Weights of a small transformer language model.
Architecture: learned positions, biases.
Each number is 200 + 40 x the weight over its row's rms, rounded and kept within 0 to 999. Layers, rows and columns count from 0. The size before them is the row's rms in percent of the matrix's.

# layer 8 MLP down, 256x1024, rms 0.081, rows 0-54, columns 640-767
120,188,238,163,191,173,127,184,242,242,165,207,254,198,195,201,259,246,246,196,121,185,247,235,205,208,254,175,229,223,205,224,224,176,209,284,151,181,197,200,201,190,236,229,202,133,307,271,177,189,201,223,166,258,225,219,158,199,217,238,323,247,155,233,225,202,312,195,215,195,262,234,257,173,262,192,176,223,259,208,226,210,187,220,185,252,167,247,222,195,241,232,186,232,171,205,259,220,199,147,175,228,189,153,213,244,179,222,239,230,151,176,262,183,126,284,212,191,216,209,172,228,169,170,236,201,175,195,169
094,259,131,188,118,216,152,146,175,176,162,221,180,149,184,168,173,208,209,162,189,233,149,168,184,207,196,187,171,137,228,188,193,174,278,200,123,223,173,231,206,189,118,241,111,209,182,134,240,243,266,212,221,164,226,215,232,160,148,150,219,166,119,202,182,208,217,194,209,157,207,181,224,233,239,208,253,179,230,208,231,219,203,181,151,318,246,182,211,232,141,176,198,139,252,163,174,298,269,154,199,110,181,207,241,115,194,148,167,250,215,230,259,192,240,187,160,221,210,180,199,217,191,279,203,187,239,119,225
106,175,286,225,215,193,82,232,208,140,217,254,177,163,220,227,152,138,216,237,226,224,208,203,208,137,208,162,183,169,215,253,150,223,147,196,164,249,125,225,162,164,267,162,250,193,153,238,167,211,242,154,164,254,162,140,256,150,188,230,218,239,139,140,218,169,198,334,187,178,204,262,272,100,176,229,144,149,194,182,183,200,164,194,195,219,226,142,208,236,124,168,238,214,226,152,119,270,230,200,256,250,169,221,231,233,234,165,180,253,257,201,235,269,199,197,198,169,160,132,201,206,226,158,180,191,235,228,154
096,229,213,179,224,157,241,202,224,219,219,155,199,275,288,244,226,213,207,259,250,219,166,254,180,146,230,191,185,160,196,185,165,178,203,233,166,168,174,229,104,219,217,259,244,231,166,99,252,278,196,198,170,200,210,194,222,148,174,185,211,153,231,164,214,189,183,199,180,149,183,165,234,216,60,221,256,190,127,232,204,121,182,200,278,271,168,218,207,206,179,224,194,192,228,178,216,187,214,166,241,200,181,146,195,242,184,216,232,194,178,106,232,215,283,224,165,193,164,246,222,203,192,264,322,188,241,198,210
099,271,235,191,205,211,162,154,207,168,181,230,184,189,251,260,173,250,236,230,188,195,225,207,225,190,184,217,193,196,247,249,162,216,239,212,169,222,220,134,233,207,179,207,239,145,247,163,235,179,234,215,213,226,204,170,187,253,233,222,127,206,221,178,191,162,168,186,235,140,162,193,209,277,153,182,229,226,190,186,242,224,253,182,259,228,272,224,159,190,275,159,214,198,178,224,212,243,148,164,188,136,218,216,202,205,189,166,173,244,98,158,217,274,205,249,238,185,190,177,263,217,187,272,215,191,201,158,178
096,199,180,181,228,228,134,208,235,177,231,190,201,161,155,161,196,198,222,175,196,208,232,271,172,138,185,198,240,174,233,199,219,183,203,157,231,124,176,203,179,211,193,159,122,281,261,206,206,180,192,229,158,151,232,309,240,164,208,209,304,196,238,221,190,145,236,158,245,143,171,312,210,233,233,189,148,262,206,216,303,210,229,210,150,151,188,162,229,200,192,294,189,135,237,243,207,244,143,190,212,155,217,243,207,254,216,200,88,247,251,132,106,173,170,202,220,212,211,124,215,180,202,209,224,217,215,232,225
099,213,220,240,212,184,179,233,192,217,218,212,169,251,157,207,227,213,232,161,162,211,218,254,213,202,176,182,216,265,190,163,175,205,212,200,171,183,220,222,174,220,172,212,229,241,221,223,163,180,249,249,181,266,209,184,208,221,221,176,202,169,232,223,172,239,200,186,202,280,129,165,230,181,180,235,191,178,187,152,175,202,164,201,244,224,188,192,210,276,253,164,146,205,226,185,115,184,205,187,153,246,249,168,135,277,179,222,182,181,114,145,187,244,111,181,215,235,230,129,166,259,264,172,198,308,233,183,211
097,181,231,258,131,269,251,121,174,181,225,257,211,239,219,212,206,182,256,166,159,252,149,174,199,285,221,195,241,166,184,247,277,208,172,177,276,187,212,170,229,221,214,136,221,198,160,234,248,190,128,188,172,194,219,206,165,131,224,171,210,138,217,210,182,274,229,241,167,164,220,231,199,206,199,194,167,221,210,237,229,205,206,224,207,260,197,283,209,199,188,196,147,199,206,165,266,263,244,141,165,242,212,218,186,119,195,225,224,183,237,195,224,142,143,182,249,249,224,270,188,191,89,215,200,226,210,274,183
096,276,160,243,153,184,161,200,265,210,251,258,258,120,142,231,179,211,242,274,195,169,210,202,207,190,263,206,235,166,147,197,143,153,175,247,229,251,189,181,171,198,206,119,130,196,225,307,165,232,248,199,186,132,162,237,226,203,166,175,189,237,202,215,186,159,233,210,204,135,181,197,160,228,170,200,223,244,155,174,186,146,154,226,223,257,251,203,238,239,151,216,202,197,161,231,187,135,198,227,157,230,205,283,113,227,220,179,127,154,179,238,172,308,203,206,177,138,195,169,152,191,209,187,159,260,179,237,176
096,197,144,215,216,207,227,202,278,206,240,264,238,256,221,155,155,182,247,187,161,213,171,214,198,115,139,252,189,174,200,258,192,252,216,201,117,237,249,297,199,131,158,250,243,235,229,234,186,189,158,153,225,207,266,264,168,208,243,220,190,210,151,170,188,277,222,167,186,165,227,216,264,171,236,244,204,272,247,253,210,147,199,219,192,209,194,171,187,201,260,255,222,124,207,214,213,225,234,215,179,171,176,142,201,280,201,250,278,256,255,279,204,249,155,152,192,286,247,255,221,148,158,233,249,221,108,154,193
101,248,196,216,232,177,169,200,200,207,189,232,216,272,202,176,212,186,321,218,213,129,144,187,205,210,253,172,173,101,203,201,187,166,250,246,200,284,202,232,192,123,174,268,225,190,203,147,210,212,277,161,247,166,217,143,203,226,260,174,229,171,180,229,141,107,217,171,189,198,247,277,190,240,195,218,147,184,128,146,166,154,208,199,210,141,116,245,216,245,235,206,182,165,192,208,174,163,179,226,245,114,195,194,206,240,237,195,173,191,205,214,194,255,209,178,215,224,186,136,174,278,174,212,224,172,234,167,238
098,168,230,235,207,172,209,301,230,229,240,188,211,170,205,160,220,224,134,154,252,163,272,196,236,198,191,178,157,301,178,283,237,241,176,264,204,264,218,117,199,190,118,256,211,196,188,250,251,226,217,218,143,276,186,180,185,292,186,215,178,195,214,162,258,237,190,220,150,155,131,187,220,245,209,284,261,225,216,158,186,181,222,208,188,187,222,180,182,226,190,228,232,169,275,199,197,211,254,143,190,250,235,219,243,203,194,221,291,176,173,235,212,180,192,259,157,158,194,217,224,177,174,171,224,142,132,189,210
110,155,222,197,211,168,209,219,175,173,207,230,265,188,188,185,229,215,174,183,226,213,149,183,215,182,220,146,145,211,216,213,203,177,207,241,155,167,201,167,255,237,221,220,140,179,263,211,222,192,197,170,244,226,289,172,209,140,220,222,210,214,179,137,244,192,171,218,166,145,274,217,204,128,167,187,183,195,222,252,186,156,188,242,174,229,220,159,266,235,181,165,123,223,218,212,208,175,124,157,212,180,160,198,130,208,187,214,226,161,191,202,185,177,216,229,162,136,169,264,177,121,188,196,190,94,151,174,215
100,228,281,205,208,256,155,236,94,153,238,178,218,207,235,144,230,166,220,140,230,245,187,262,229,244,142,175,161,192,190,186,238,210,182,221,164,200,173,133,139,202,208,210,185,215,228,181,199,183,245,244,204,135,162,225,163,252,222,186,171,201,166,152,261,199,166,145,165,259,184,203,158,229,155,214,225,245,148,190,160,271,165,238,199,183,224,185,226,198,192,239,183,233,209,225,146,224,212,222,237,230,157,205,175,226,187,147,165,203,142,190,152,248,133,208,173,189,189,268,309,182,182,196,167,225,297,181,199
101,153,224,156,228,236,185,216,238,247,123,257,171,261,247,243,177,158,205,163,167,214,247,209,214,196,164,192,250,240,193,172,212,221,195,275,231,219,213,205,211,255,251,219,165,199,207,188,205,193,201,175,257,162,145,214,169,171,195,175,191,215,172,173,283,239,183,186,182,184,209,172,198,208,188,188,216,292,219,188,173,225,119,188,241,283,204,213,218,181,164,180,193,230,264,204,187,179,211,204,203,201,176,179,264,238,207,200,206,201,259,190,174,204,170,241,202,192,218,217,217,193,245,199,289,237,192,125,180
105,216,186,236,212,262,219,270,173,161,282,191,183,268,198,225,142,138,110,229,211,258,201,162,199,231,221,200,221,191,191,153,222,235,281,220,243,220,198,176,150,160,220,230,198,175,150,233,227,213,224,186,147,247,260,244,231,188,184,190,191,194,262,188,166,237,182,140,166,243,160,158,307,185,190,153,191,207,239,160,204,273,218,172,225,260,208,251,151,226,258,161,168,130,188,185,210,255,199,212,195,174,188,167,186,136,168,204,218,249,236,239,222,159,144,253,259,226,204,184,183,331,234,215,175,201,284,230,279
100,196,221,222,210,178,213,237,191,175,288,174,179,186,201,217,214,209,193,132,269,138,247,185,242,249,150,235,161,199,205,139,207,226,245,290,222,205,255,139,228,246,108,113,183,232,272,192,203,149,274,117,205,220,113,236,289,188,189,246,275,206,141,247,171,125,238,117,171,241,241,153,231,201,268,168,195,185,230,165,216,227,223,246,197,223,221,198,225,239,200,208,290,253,265,297,172,158,255,209,216,193,163,216,165,248,279,238,242,139,194,201,273,199,252,166,179,250,291,230,192,106,212,219,182,157,184,218,216
098,199,281,177,181,249,185,155,248,238,213,197,239,266,215,223,262,195,240,220,263,176,143,235,215,202,206,191,180,193,224,217,187,191,207,265,131,206,207,256,212,112,216,142,120,213,200,129,183,175,209,256,121,229,186,173,202,262,162,255,66,191,132,164,172,240,152,163,218,144,241,223,184,183,154,198,217,226,207,189,160,268,133,202,199,187,157,145,218,197,159,204,187,195,214,285,190,248,140,209,184,143,245,223,206,155,217,202,215,203,62,207,171,202,210,111,210,235,166,182,157,164,231,224,169,156,203,138,185
105,198,127,246,174,197,204,192,165,131,263,252,227,276,220,202,196,200,206,264,184,183,99,227,216,229,182,147,156,235,198,237,243,176,135,183,130,195,197,149,202,148,237,289,168,197,196,242,283,149,200,269,99,197,196,168,194,158,237,209,121,181,213,275,236,261,202,171,231,168,244,250,219,192,191,152,151,237,134,170,179,182,219,230,186,156,214,218,266,189,205,203,219,239,216,190,117,228,198,232,171,200,232,213,185,253,166,177,195,211,158,163,201,216,215,246,230,161,207,247,267,177,249,141,148,187,190,196,155
103,200,164,168,208,109,195,189,214,254,196,168,248,216,139,200,212,215,186,162,242,235,181,189,241,201,323,203,177,254,212,181,206,128,214,239,235,265,162,209,234,251,265,201,216,218,242,156,134,158,268,167,230,194,218,174,277,168,153,189,149,222,254,127,171,199,197,185,187,186,263,135,232,204,211,254,238,171,174,191,217,274,209,190,218,290,165,212,196,237,233,288,182,178,216,145,178,241,230,121,260,170,201,245,289,205,229,200,176,196,80,246,194,171,159,214,267,236,257,176,194,111,189,284,187,225,275,228,171
098,193,210,220,174,113,263,212,161,178,197,198,169,190,266,207,218,114,194,241,208,207,229,201,232,210,212,180,198,163,174,197,236,146,239,203,185,201,173,203,184,204,166,188,114,267,255,255,158,253,197,218,230,178,206,167,173,175,214,218,193,203,247,225,151,296,196,172,129,211,192,194,178,229,205,258,212,161,140,242,227,188,229,204,115,231,151,181,146,220,146,232,175,229,198,267,174,181,120,147,219,211,201,173,187,249,106,151,187,172,191,246,108,198,214,148,244,197,240,217,186,200,241,149,130,231,169,185,124
097,150,204,247,272,287,238,239,186,275,248,244,274,286,213,180,177,167,253,191,239,166,226,180,237,192,194,205,237,189,172,206,156,181,153,264,254,192,99,135,206,213,284,219,251,215,150,183,172,192,226,261,166,241,195,142,223,218,245,202,213,177,86,246,194,213,235,189,204,234,134,211,169,196,188,200,270,246,162,243,251,166,184,237,146,179,180,279,195,149,207,197,189,142,184,183,157,285,264,270,183,186,205,240,206,272,142,192,192,159,226,190,124,162,157,140,244,255,152,189,142,215,217,169,190,268,203,228,230
095,286,213,165,217,247,270,225,176,192,182,261,180,230,249,220,269,189,183,212,197,224,139,225,203,212,177,230,222,136,147,241,179,158,273,253,216,149,167,199,196,192,324,216,153,174,178,184,161,177,168,197,256,149,199,183,285,243,205,204,201,123,154,238,195,152,243,264,174,190,171,282,218,156,287,198,235,195,189,278,181,194,245,199,203,234,261,195,263,247,168,237,214,259,207,214,144,255,302,199,232,162,182,226,191,161,216,176,196,172,272,222,139,204,172,156,224,145,212,148,170,204,222,216,245,202,184,132,187
098,221,236,241,114,174,178,168,208,265,199,226,200,204,267,194,232,166,132,169,291,239,258,216,211,172,176,164,214,158,210,157,234,280,128,254,279,201,219,176,205,147,197,204,305,217,169,216,218,136,186,274,168,137,170,182,161,233,175,268,219,193,150,157,196,197,179,224,166,251,360,241,186,66,290,250,221,141,119,207,204,187,222,210,217,255,203,213,190,252,182,204,175,205,208,174,236,183,206,241,230,236,153,241,153,186,116,173,244,205,236,151,192,245,215,204,221,227,197,296,224,227,156,222,226,254,207,205,241
099,155,192,243,199,255,202,246,175,135,217,172,276,233,195,227,134,288,184,215,232,226,194,219,169,163,214,229,199,229,141,174,167,210,230,228,131,147,181,229,241,163,223,161,131,211,236,229,171,247,127,131,202,237,186,212,159,148,235,173,165,155,208,185,199,170,196,227,181,184,246,133,190,182,217,257,134,204,210,209,148,179,215,190,172,236,275,170,212,239,176,206,226,190,189,214,210,211,188,173,222,174,183,186,209,175,201,131,117,178,226,232,178,94,145,236,186,186,206,214,177,148,182,144,189,261,266,161,173
096,121,224,241,200,202,257,199,211,256,141,237,229,295,280,150,210,262,151,225,165,211,303,184,197,187,201,127,208,142,188,156,220,263,192,194,179,214,192,200,156,289,209,179,191,304,205,235,140,172,190,220,251,247,224,282,175,255,260,231,253,185,231,328,239,158,110,178,143,147,194,242,234,229,161,162,161,270,207,233,199,220,245,210,170,119,202,228,216,157,223,234,179,206,161,227,230,228,162,181,193,280,257,246,227,181,177,185,176,212,250,190,212,210,235,201,226,207,179,286,182,225,196,175,284,135,240,167,141
101,289,227,162,307,178,168,170,203,252,228,182,174,217,256,202,179,192,143,227,228,191,210,226,238,173,209,185,208,216,183,300,200,238,124,183,121,236,109,122,177,243,188,182,173,242,154,223,238,225,184,236,156,259,196,249,194,205,216,283,175,193,233,242,119,182,169,216,244,236,193,112,196,181,196,160,195,218,187,179,267,161,218,185,205,148,245,162,182,181,135,236,191,227,165,150,119,138,190,131,261,251,210,268,242,173,156,166,214,182,225,236,204,238,246,190,168,202,178,143,183,265,207,258,121,183,187,131,195
102,194,264,250,228,205,224,260,233,212,165,161,233,184,103,233,218,208,225,219,193,220,175,222,185,225,222,171,196,226,182,305,221,234,154,175,269,202,168,168,185,252,208,203,125,266,203,163,153,212,243,205,184,253,236,192,178,208,204,136,218,181,260,223,216,224,182,143,261,242,150,240,203,142,273,230,224,287,233,152,160,204,149,173,124,217,167,192,213,176,185,177,152,137,273,235,231,230,197,233,191,167,189,278,272,184,180,226,284,179,208,177,192,175,201,200,200,180,190,221,177,134,196,166,160,198,221,242,152
106,158,118,270,181,218,151,162,159,231,221,136,247,210,186,233,188,227,161,255,199,196,212,130,238,213,169,193,274,174,166,223,176,236,189,259,228,196,206,248,155,203,170,140,150,318,139,217,228,178,186,177,179,166,210,169,194,162,157,217,196,204,157,94,223,201,193,154,217,214,199,182,221,223,194,144,232,197,208,165,162,181,174,230,161,206,178,211,132,156,183,184,138,191,233,204,157,151,221,213,149,192,161,231,181,194,179,266,214,157,255,200,234,251,264,182,217,181,218,152,212,126,135,248,133,236,225,191,199
098,120,163,163,233,109,184,190,169,173,214,217,248,214,249,208,187,188,185,206,172,192,233,245,210,193,231,213,161,177,147,247,199,191,139,200,212,249,177,216,158,218,218,171,200,247,227,236,226,203,272,163,195,243,188,115,195,199,114,270,159,200,199,169,214,185,260,222,122,324,194,183,213,217,244,196,224,152,116,218,187,238,218,210,168,134,161,173,150,115,216,228,208,262,142,144,170,200,174,159,175,223,155,266,156,231,138,219,133,141,167,170,171,165,174,208,216,254,150,187,149,168,250,181,169,168,137,186,216
101,156,214,206,134,219,174,177,205,181,187,169,134,173,147,151,163,268,140,220,189,211,210,187,185,179,189,232,153,135,199,212,198,247,208,214,203,268,205,142,225,223,215,229,123,234,208,236,133,173,251,212,127,285,243,222,207,182,214,206,157,75,172,160,175,213,234,245,196,128,172,151,244,159,232,264,257,205,169,266,186,220,195,169,243,240,249,206,139,242,249,186,208,191,185,231,227,195,292,218,118,175,208,236,180,139,220,255,197,140,233,186,188,160,293,252,263,173,210,222,172,170,202,255,154,190,250,182,126
104,146,219,262,244,176,234,225,228,225,182,262,164,247,192,177,278,206,143,183,201,217,176,162,186,170,216,147,191,169,219,200,174,220,155,222,201,154,170,203,177,182,205,187,239,195,197,226,205,245,227,194,247,126,187,238,274,248,240,206,214,192,224,187,203,245,242,181,278,221,167,156,114,162,201,231,201,244,247,201,218,179,178,200,185,159,214,146,235,246,174,106,116,145,202,212,219,203,212,218,282,223,144,176,182,192,205,230,171,205,253,141,202,112,184,324,225,248,162,236,156,224,215,237,211,254,147,180,164
099,247,184,176,178,181,275,193,239,219,196,188,256,188,151,217,226,168,187,213,225,216,154,210,162,175,242,168,168,210,184,248,225,124,229,193,136,225,247,222,201,153,209,133,242,255,251,173,221,207,179,216,157,180,181,173,239,186,194,211,199,215,222,225,220,148,151,187,218,227,211,161,232,245,220,247,208,204,214,194,271,222,197,187,159,137,215,193,131,221,184,164,149,201,198,209,161,231,191,211,197,210,175,173,139,294,281,240,255,174,166,227,255,296,243,157,220,167,198,154,223,186,172,193,206,203,152,255,238
098,204,213,273,205,227,202,212,200,204,145,177,149,205,227,155,251,173,163,251,178,152,251,202,185,219,156,154,194,167,145,171,226,252,189,232,209,167,225,168,197,241,176,248,198,218,160,172,224,188,183,192,226,207,196,253,231,185,272,205,192,182,147,218,218,130,235,196,169,209,186,237,236,155,230,141,225,172,274,180,129,196,200,259,190,238,206,162,222,132,195,102,216,219,158,195,243,232,186,149,196,283,208,193,144,157,217,204,204,224,181,213,194,194,132,170,191,206,220,175,207,230,177,147,193,239,153,211,249
106,215,167,172,217,174,255,190,261,244,170,177,241,142,226,142,133,198,224,205,159,210,225,231,262,244,195,233,211,216,132,176,238,149,139,194,229,208,244,238,253,156,170,167,183,167,308,245,213,157,249,202,241,144,277,161,217,219,101,243,255,102,168,179,200,231,234,159,238,117,216,188,158,226,223,195,244,194,244,180,209,189,184,239,244,206,220,155,157,162,116,213,225,199,230,205,186,183,210,189,229,181,139,195,244,177,235,255,228,228,187,166,124,233,249,181,182,191,292,147,241,184,163,133,164,196,130,185,169
101,191,184,222,187,164,198,128,277,137,226,228,244,205,191,193,228,227,184,335,198,177,175,231,168,184,200,170,243,217,186,185,171,215,169,205,223,216,193,204,175,154,187,180,144,152,162,227,230,266,190,159,206,158,174,210,150,184,279,181,275,184,121,168,234,168,200,177,199,206,183,186,232,299,202,160,210,288,232,183,203,206,234,213,142,235,191,251,183,175,154,221,176,223,251,174,254,218,212,188,236,249,157,195,246,173,157,249,119,244,135,239,278,129,231,250,237,198,148,156,181,200,182,187,206,198,226,208,246
103,111,234,207,179,136,237,240,187,202,233,188,201,223,150,221,158,190,242,238,196,134,163,232,260,183,162,157,247,202,201,179,185,215,182,230,198,198,227,279,176,172,173,240,200,188,173,172,201,204,192,262,218,163,226,147,171,182,202,133,252,212,237,269,219,216,183,166,147,144,228,194,241,205,160,182,232,207,205,274,139,156,270,186,161,284,173,178,267,233,148,263,190,259,148,151,153,203,162,280,149,148,139,171,137,255,232,217,296,219,243,231,228,167,275,211,242,232,212,250,239,156,287,250,183,231,189,261,178
101,202,264,160,166,126,178,220,225,235,240,227,167,226,148,193,164,203,126,247,275,187,247,139,190,228,171,167,133,219,173,193,201,250,83,145,241,164,198,196,261,210,240,263,148,209,188,234,243,220,188,222,165,260,164,257,198,163,282,143,191,216,240,214,153,217,162,245,174,166,285,235,194,177,145,257,192,202,152,242,125,181,226,275,263,178,228,205,149,175,250,212,188,242,206,186,217,137,245,280,189,191,184,184,198,162,298,173,252,233,268,184,248,178,274,241,200,238,183,224,134,158,204,175,164,203,210,240,202
095,101,240,248,251,127,168,281,239,245,139,229,235,240,214,235,225,201,185,227,196,267,203,195,208,167,204,173,246,169,234,179,161,221,242,169,182,196,226,171,226,191,141,185,160,167,178,229,237,184,176,249,208,183,177,214,296,220,158,155,208,161,239,231,195,187,213,183,202,181,264,247,233,143,287,263,194,213,193,225,140,260,178,200,234,223,183,248,207,156,195,211,269,132,216,234,148,261,228,232,171,237,279,249,109,146,184,184,225,159,169,193,191,247,208,232,155,207,156,124,175,166,148,230,206,142,266,210,223
095,176,220,177,216,256,205,199,179,191,186,163,200,197,261,194,214,213,217,186,268,186,256,169,205,168,145,189,181,216,234,244,221,175,142,114,210,205,195,156,246,202,156,218,228,224,207,239,191,211,281,224,173,160,180,259,250,207,220,316,174,208,176,192,212,260,182,209,228,304,213,158,212,220,164,231,208,179,141,289,238,214,187,235,147,190,227,195,196,178,199,254,158,236,202,276,176,183,197,196,123,221,147,289,224,155,190,285,216,231,203,144,164,196,240,212,175,218,223,240,195,241,184,182,265,202,212,180,174
095,220,178,214,207,124,229,169,166,287,184,207,265,152,217,213,183,169,194,216,238,226,145,156,207,160,256,180,175,185,268,211,204,163,130,113,139,199,132,254,232,201,186,209,214,177,178,243,234,183,189,207,239,153,183,223,178,281,201,102,124,175,162,167,202,164,241,246,207,261,188,209,175,222,159,198,274,229,201,217,163,257,265,179,235,188,199,204,227,184,199,247,204,168,198,217,219,268,187,219,279,201,163,277,217,235,194,202,222,228,186,245,214,184,268,198,118,133,160,233,175,199,210,183,224,208,192,300,195
101,190,218,211,206,182,162,171,268,185,247,217,268,238,178,220,91,183,99,197,126,204,176,170,179,175,264,269,186,182,225,193,147,122,231,195,256,96,114,206,172,178,216,190,225,135,115,178,236,212,220,83,248,114,188,209,185,206,163,184,180,203,257,161,240,134,205,213,206,246,189,226,210,188,197,134,228,200,135,179,156,104,144,253,211,185,234,228,198,176,273,181,146,199,134,222,227,208,279,191,150,94,250,168,138,178,240,206,247,192,195,212,274,264,229,225,198,192,147,149,216,211,173,221,203,175,166,192,150
093,191,186,182,150,171,222,179,226,160,173,123,210,149,130,218,186,223,239,122,250,260,221,280,237,189,187,196,192,173,211,136,162,204,156,221,258,195,244,235,194,191,196,288,173,182,277,174,228,232,158,201,217,127,118,258,216,177,227,198,243,254,239,160,221,216,248,151,163,214,144,144,177,205,212,140,246,279,175,174,138,240,181,229,183,179,187,168,163,252,163,224,223,164,216,100,242,175,138,212,217,259,141,243,170,199,301,279,162,217,213,213,225,221,224,206,162,209,199,198,216,269,214,181,194,252,176,237,240
101,230,231,206,235,183,210,164,170,145,254,218,171,180,182,161,190,161,212,208,158,220,219,258,166,207,211,159,197,236,200,215,134,187,137,236,203,211,216,289,217,253,296,174,174,206,208,195,174,240,99,298,217,191,202,266,233,216,183,252,216,165,224,217,202,169,199,153,193,249,208,249,159,257,226,240,252,225,256,214,212,147,212,172,178,227,225,146,253,265,230,249,178,265,227,176,224,175,226,123,171,183,196,150,198,202,249,168,129,205,231,194,210,138,180,197,194,179,163,184,170,146,208,198,166,266,222,196,163
098,224,214,173,197,187,199,228,267,293,203,231,200,204,190,172,198,176,219,164,211,156,169,175,233,209,170,186,145,147,228,215,192,278,100,195,144,259,190,169,297,206,215,205,222,243,181,247,180,123,168,207,108,174,238,216,194,128,196,254,204,225,188,146,166,207,203,172,195,209,241,182,207,179,232,258,213,206,60,214,284,178,139,204,285,261,202,139,141,234,235,211,179,163,296,185,186,240,176,200,286,227,224,145,208,191,171,215,175,231,119,242,163,260,167,201,227,154,256,239,87,247,239,185,216,217,221,145,178
099,135,187,239,252,211,262,182,162,203,201,212,253,249,141,190,161,221,277,139,184,181,209,168,241,130,133,135,217,213,138,170,192,198,175,275,193,262,207,208,220,157,158,220,186,211,190,170,211,217,247,245,262,225,175,185,248,212,151,211,196,156,164,195,158,184,209,258,184,190,176,142,150,234,250,325,255,188,285,140,242,141,222,205,235,287,280,223,128,174,221,156,166,209,217,217,270,183,168,202,269,207,307,161,102,210,106,194,162,202,222,263,245,285,182,191,171,231,189,179,257,244,205,209,118,137,230,157,213
099,194,272,210,212,217,160,224,228,156,186,203,249,183,182,182,190,242,160,186,234,200,196,175,201,278,219,238,192,154,333,210,204,223,181,238,107,224,189,220,204,257,171,163,209,226,131,168,220,191,240,192,175,156,197,228,204,213,253,281,189,263,221,273,175,181,245,216,171,210,190,168,164,219,263,163,120,182,141,195,233,220,142,203,198,140,275,178,188,260,197,302,182,148,163,188,195,255,126,246,222,244,167,214,209,192,263,170,191,194,191,191,330,186,94,241,228,237,161,217,239,191,258,209,215,323,289,276,173
098,219,216,208,225,195,246,197,268,144,182,178,203,245,179,199,229,161,167,125,191,241,200,127,198,233,206,320,287,150,275,156,133,218,170,235,183,224,235,165,265,234,211,247,205,206,243,143,222,225,265,201,149,230,280,174,200,94,167,180,214,225,189,228,150,193,158,267,199,193,234,169,165,169,179,167,204,259,189,174,243,220,120,184,165,238,158,120,206,270,212,225,170,203,146,233,219,208,247,272,191,171,219,178,196,80,176,167,239,207,208,206,243,218,128,216,152,178,182,185,198,218,217,218,282,146,188,243,231
108,223,249,188,226,187,177,227,188,267,215,181,211,114,247,156,269,240,163,130,201,194,163,189,155,197,162,258,251,174,216,154,168,190,235,255,232,195,212,145,162,206,129,195,212,214,239,176,210,270,298,166,198,222,185,257,241,264,197,205,220,193,206,249,126,100,231,184,244,175,176,230,180,249,185,241,168,198,142,207,145,182,251,162,210,207,168,157,187,205,211,192,187,261,208,141,183,117,256,173,217,231,184,205,214,205,182,188,202,213,237,153,187,163,166,276,179,230,180,172,223,126,200,225,195,104,170,237,190
102,212,206,206,203,242,211,290,279,227,231,145,160,263,173,211,203,296,235,207,177,190,255,275,197,184,204,246,202,224,183,210,149,184,236,194,205,188,249,213,139,240,157,211,162,200,255,203,217,155,201,209,141,232,220,138,250,228,227,190,191,143,133,158,142,162,229,248,184,254,200,113,212,203,146,197,166,225,199,295,220,225,213,213,225,156,245,185,209,168,181,223,256,240,175,210,284,165,185,173,184,165,237,235,222,243,152,205,180,245,191,193,198,189,222,137,204,181,166,249,179,175,211,196,265,178,138,219,125
103,197,210,200,166,158,207,164,220,162,259,157,171,172,212,198,190,188,266,148,209,233,277,204,213,192,259,187,193,230,157,235,210,193,157,153,217,239,170,243,150,170,152,219,199,162,160,201,165,192,226,204,183,200,307,285,282,240,235,231,176,230,268,185,259,223,157,183,140,147,292,175,200,267,252,185,236,192,241,188,186,208,220,189,169,213,180,213,165,212,207,270,160,207,181,165,204,116,247,169,218,135,184,140,135,214,275,242,207,128,136,245,183,245,219,197,191,165,173,209,211,235,218,202,163,142,210,172,169
096,270,146,196,298,197,152,115,131,196,140,185,216,126,253,207,87,217,184,186,163,214,231,119,196,229,216,230,291,189,184,227,167,264,274,178,245,278,216,190,228,184,210,185,165,154,217,201,208,187,263,245,263,171,270,219,209,210,145,118,236,219,148,187,150,295,163,227,128,257,186,221,175,258,135,215,199,131,190,195,262,180,193,208,154,140,234,203,239,207,205,170,140,289,207,183,190,250,179,220,226,236,165,174,165,269,188,258,229,202,165,224,247,213,158,172,198,259,130,162,201,231,243,232,208,210,151,246,197
096,168,116,191,183,209,200,183,145,223,172,144,143,194,203,210,240,206,177,227,201,187,248,174,260,277,210,222,159,214,167,205,184,107,223,221,189,131,135,247,167,187,231,180,185,183,223,196,242,267,153,267,269,174,215,203,128,266,236,212,254,138,245,174,173,172,181,147,185,177,202,248,81,233,252,204,186,238,188,255,156,251,197,235,194,149,234,229,172,207,224,206,178,181,210,202,169,126,187,154,253,243,190,167,184,227,184,223,146,209,180,244,142,145,208,135,134,192,226,276,201,272,209,238,134,205,204,131,193
096,212,202,179,245,204,270,277,298,245,306,193,171,227,140,156,200,184,275,182,240,172,202,211,258,174,184,140,159,199,212,251,264,181,206,207,160,159,191,195,217,192,166,161,198,144,207,195,219,225,145,280,222,294,144,153,147,155,222,208,183,210,175,142,164,205,230,270,219,173,206,272,215,196,219,214,180,229,183,206,178,218,213,197,223,214,201,261,175,208,170,109,268,178,206,205,220,244,213,244,151,208,162,177,188,220,149,223,211,250,202,174,304,251,185,202,257,269,225,182,256,169,306,169,239,182,159,155,205
098,119,189,251,216,113,254,185,159,259,196,207,250,171,215,213,214,206,238,221,170,240,234,217,204,212,194,141,193,142,166,159,255,185,218,200,205,143,155,197,194,286,192,269,168,203,248,159,180,151,176,136,278,153,250,260,241,185,177,166,245,213,197,164,227,170,211,211,246,193,179,171,194,214,193,165,234,159,216,244,227,118,198,232,168,255,142,218,253,242,221,229,180,224,157,197,150,182,162,237,166,195,216,191,203,248,195,214,183,172,102,170,226,202,230,91,133,106,233,171,212,215,228,185,192,201,125,208,211